config = dict(
    n_layer=9,
    d_model=64,
    n_head=2,
    n_kv_head=1,
    head_dim=32,
    d_mlp=192,
    vocab_size=1024,
    activation='swiglu',
    norm='rmsnorm',
    norm_place='pre',
    norm_eps=1e-05,
    positions='rope',
    rope_base=30400.0,
    rope_fraction=1.0,
    qk_norm=False,
    attn_scale=0.177,
    bias='qkv',
    tie_embeddings=False,
    parallel_block=True,
    init='uniform',
    init_std_qkv=0.0398,
    init_std_o=0.00937,
    init_std_up=0.0398,
    init_std_down=0.00541,
    optimizer='muon_variant',
    lr=0.00802,
    lr_mult_o=3.0,
    beta1=0.9,
    lr_head=0.0102,
    grad_clip=1.0,
    warmup_steps=200,
    schedule='wsd',
    decay_fraction=0.849,
    decay_shape='linear',
    final_lr_fraction=0.1,
    batch_tokens=8192,
    seq_len=512,
    doc_mask=True,
    train_tokens=100800000,
    steps=12305,
    dataset='wikipedia_en',
)
Each number is 500 + 40 x the weight over its row's rms, rounded and kept within 0 to 999. Layers, rows and columns count from 0. Numbers have three digits each. The size before them is the row's rms in percent of the matrix's.

# layer 2 attention key, 32x64, rms 0.193, rows 0-31, columns 0-63
092:534555489454544455471484461518466493483483526493537494549580481513556499547520523564548547483447463507488500505472525488499613555505447576495495485472610505421498497473504498566484505559510546
095:514443491456489480505500480480511551547481508529472473472541391509497509503509560499565474515461502471618517466536478477632596477503542508527454501503518466485480461444548535511514473537514515
090:488485464487394534553506507548394495511545442564526432440522485439527439575508443481468463487550494482480539487475465503525512500445464518523476470501494486465504447493523557472566509537465451
091:556533442494574517593475436563519464545552483541500489509561408526508489460503473498515490462492445524491491538499526572521504572503533607522492512457501488504472488495499524561522483561549542
084:475550507477438523444512497484542540509543503562458447497402533493500521466514579477522498488528501524483459528477511468418452504544505542556479480511517508581471400498479528521495387527477474
092:448490530472491512506487504495510498466514611537467464535508441526528504543512556455593481476527464583465527520534467564525507489456540478431559480560490510511464542441431464540505449491451549
101:508566459477568482620507513474476480509465451527476493461488577514554467558514507466478453469483459469499494497552513548467448456551483436393454495490468465513540511460450516451483488495440494
102:449523497559411535506452478512479567542535552526495491473551483504490466487516554501512461411505524511524585430460503484523566509531491448497552580490468536429451540431490488468494502530544533
132:471502463519516450492499543536439411568476502444549479470528483472507526494561496458451505513512501464457506452507477464456480456428530472579468463570489492538472404539489533430502554510450450
100:545468498428475583558545501521542533475499527488489428546485479492542578546493494523536551488438535487509534536505504572562460538515452533527549536539493539438479499418448547554537470534475500
101:487467525563501495434511525478507469426448489487559520465479533534521433454553495451475523479532428516536472553487535509557465457462506527573483491469392562537476500572480563468470547514487516
105:510453527539505483483532519525496555450521454491484457492502473463517427463440479384457435577530489561517543438488537468441514450450512563456513452470520547473519452509488454533555533532503525
098:451497461546567499570553551417545525478526510524489511483465542443496468524567525490513526559569536494490435540608551495515508510450488520508504544464509527487482474518514481611449504464497504
102:446480564415551560441518514479512515504524542479434469584517559434499470510461454511494476462485505525534531480502496555560493420497501407524422496510485487464517495497510499556423490485463546
094:525509583441481457500554513454472469545465567441519503459532487509506512481518483563503477448531493544481490470546575503510501572503435465450519545495445555519431483479480464583537560447469450
098:475494546523536527492418572471458536571472501511471514571428490495526531498533553470472506498577539446518502512458473467508507527431509547466507534487473578544562539518413511516508514414536520
102:493498483616482493478453527485403456498462492490539503438481534483494508541557532469442496549564498497508471475515487431585473479471491475510463444557459467552451460501506544453466572520526455
080:496476508466410540489532481434591575539546484548473505531562474527465544448473552513554512493529511502514580492449522510506480516565483486480512559453542515493554557472502460465509401511537492
101:532527534474414528553480483418488549495528498473445486511446500434527463488418571498543492459487547576476519527535430514493467450599506461576510476519518484518500498475472554510475490443499474
095:487457470435476534527582491541549549523553493452449542563490496543456533425467441498566513519478518462496529476504481602506492542538509500480523538437511517461510536431428516530465430499477504
098:551517525551482508412553536583450521569467544503499530553497503470503493529566517440442482572509449513537446454492456454480449489455480508558553465492498446523454502480490504492439502545426505
103:530460434501463489518480431524492478543455526461528500532505442552476455543545424515523543487575529513461553494517479566487536501536559595497516486468462569476559574468483487575534484520521516
091:492433517512482520524442483528437537441434513499463569460483568508473536467501493485510528538629451441531526546465532539433526506525519526536516457527543495507523490561546504530510480538452573
092:524527535468450449547496537459449472443490497582498455464540443491451474559513466467464458487544531485551562496584535483485511445478479505576456530599498444550482503515520477477473551474513460
114:549536474525479438396477522535431443465450489449463493417460515545445510550556438471432506480537506463484485477518527455437459427478517523529505487517523471556503437504504466491493543496462467
121:512544465541501483425484520498487463480438527509521534465503537519437550496519478522439470569534445455498401502495486426539476451432538492469527462506425447502481475501564423452527560479494511
098:493532479401437512534573521537533504558376477560507481530567503549484542473460497459488548566520545500488555534500511484467483458495513513510474566410501526444537551495489506502488465483486513
099:526465499494452520499498474453491472507503484510547452593534479514567500484507539615565456533576471472507505461599519527442488488533458456532556503503425515428514478445497511532488487487546473
106:525584486460481543541567474437488561495509571502488521541531494510445478452542544521599540485458498501525560515497521538443477498526512534538435477556545539475535490507455484411495518515454564
111:517455488521477475471515471452489495484526509564445414497527555492441481470413523555416591531485464544469411475509447473482494506514464515554500482471519524579536502537444497495568504479519536
096:516498503486536528570538475541469448449487571526443518514505413478564485448545477504485484464484497465487495534472465448554553421526474549492457483439539523450516527431490440560506435529475443
101:472494494502554553472496506578405449566492459555431449440485515539471472503501485486547476511517522546426431511490476462526424434506463533527436519471443450528490503544516496525514489439488545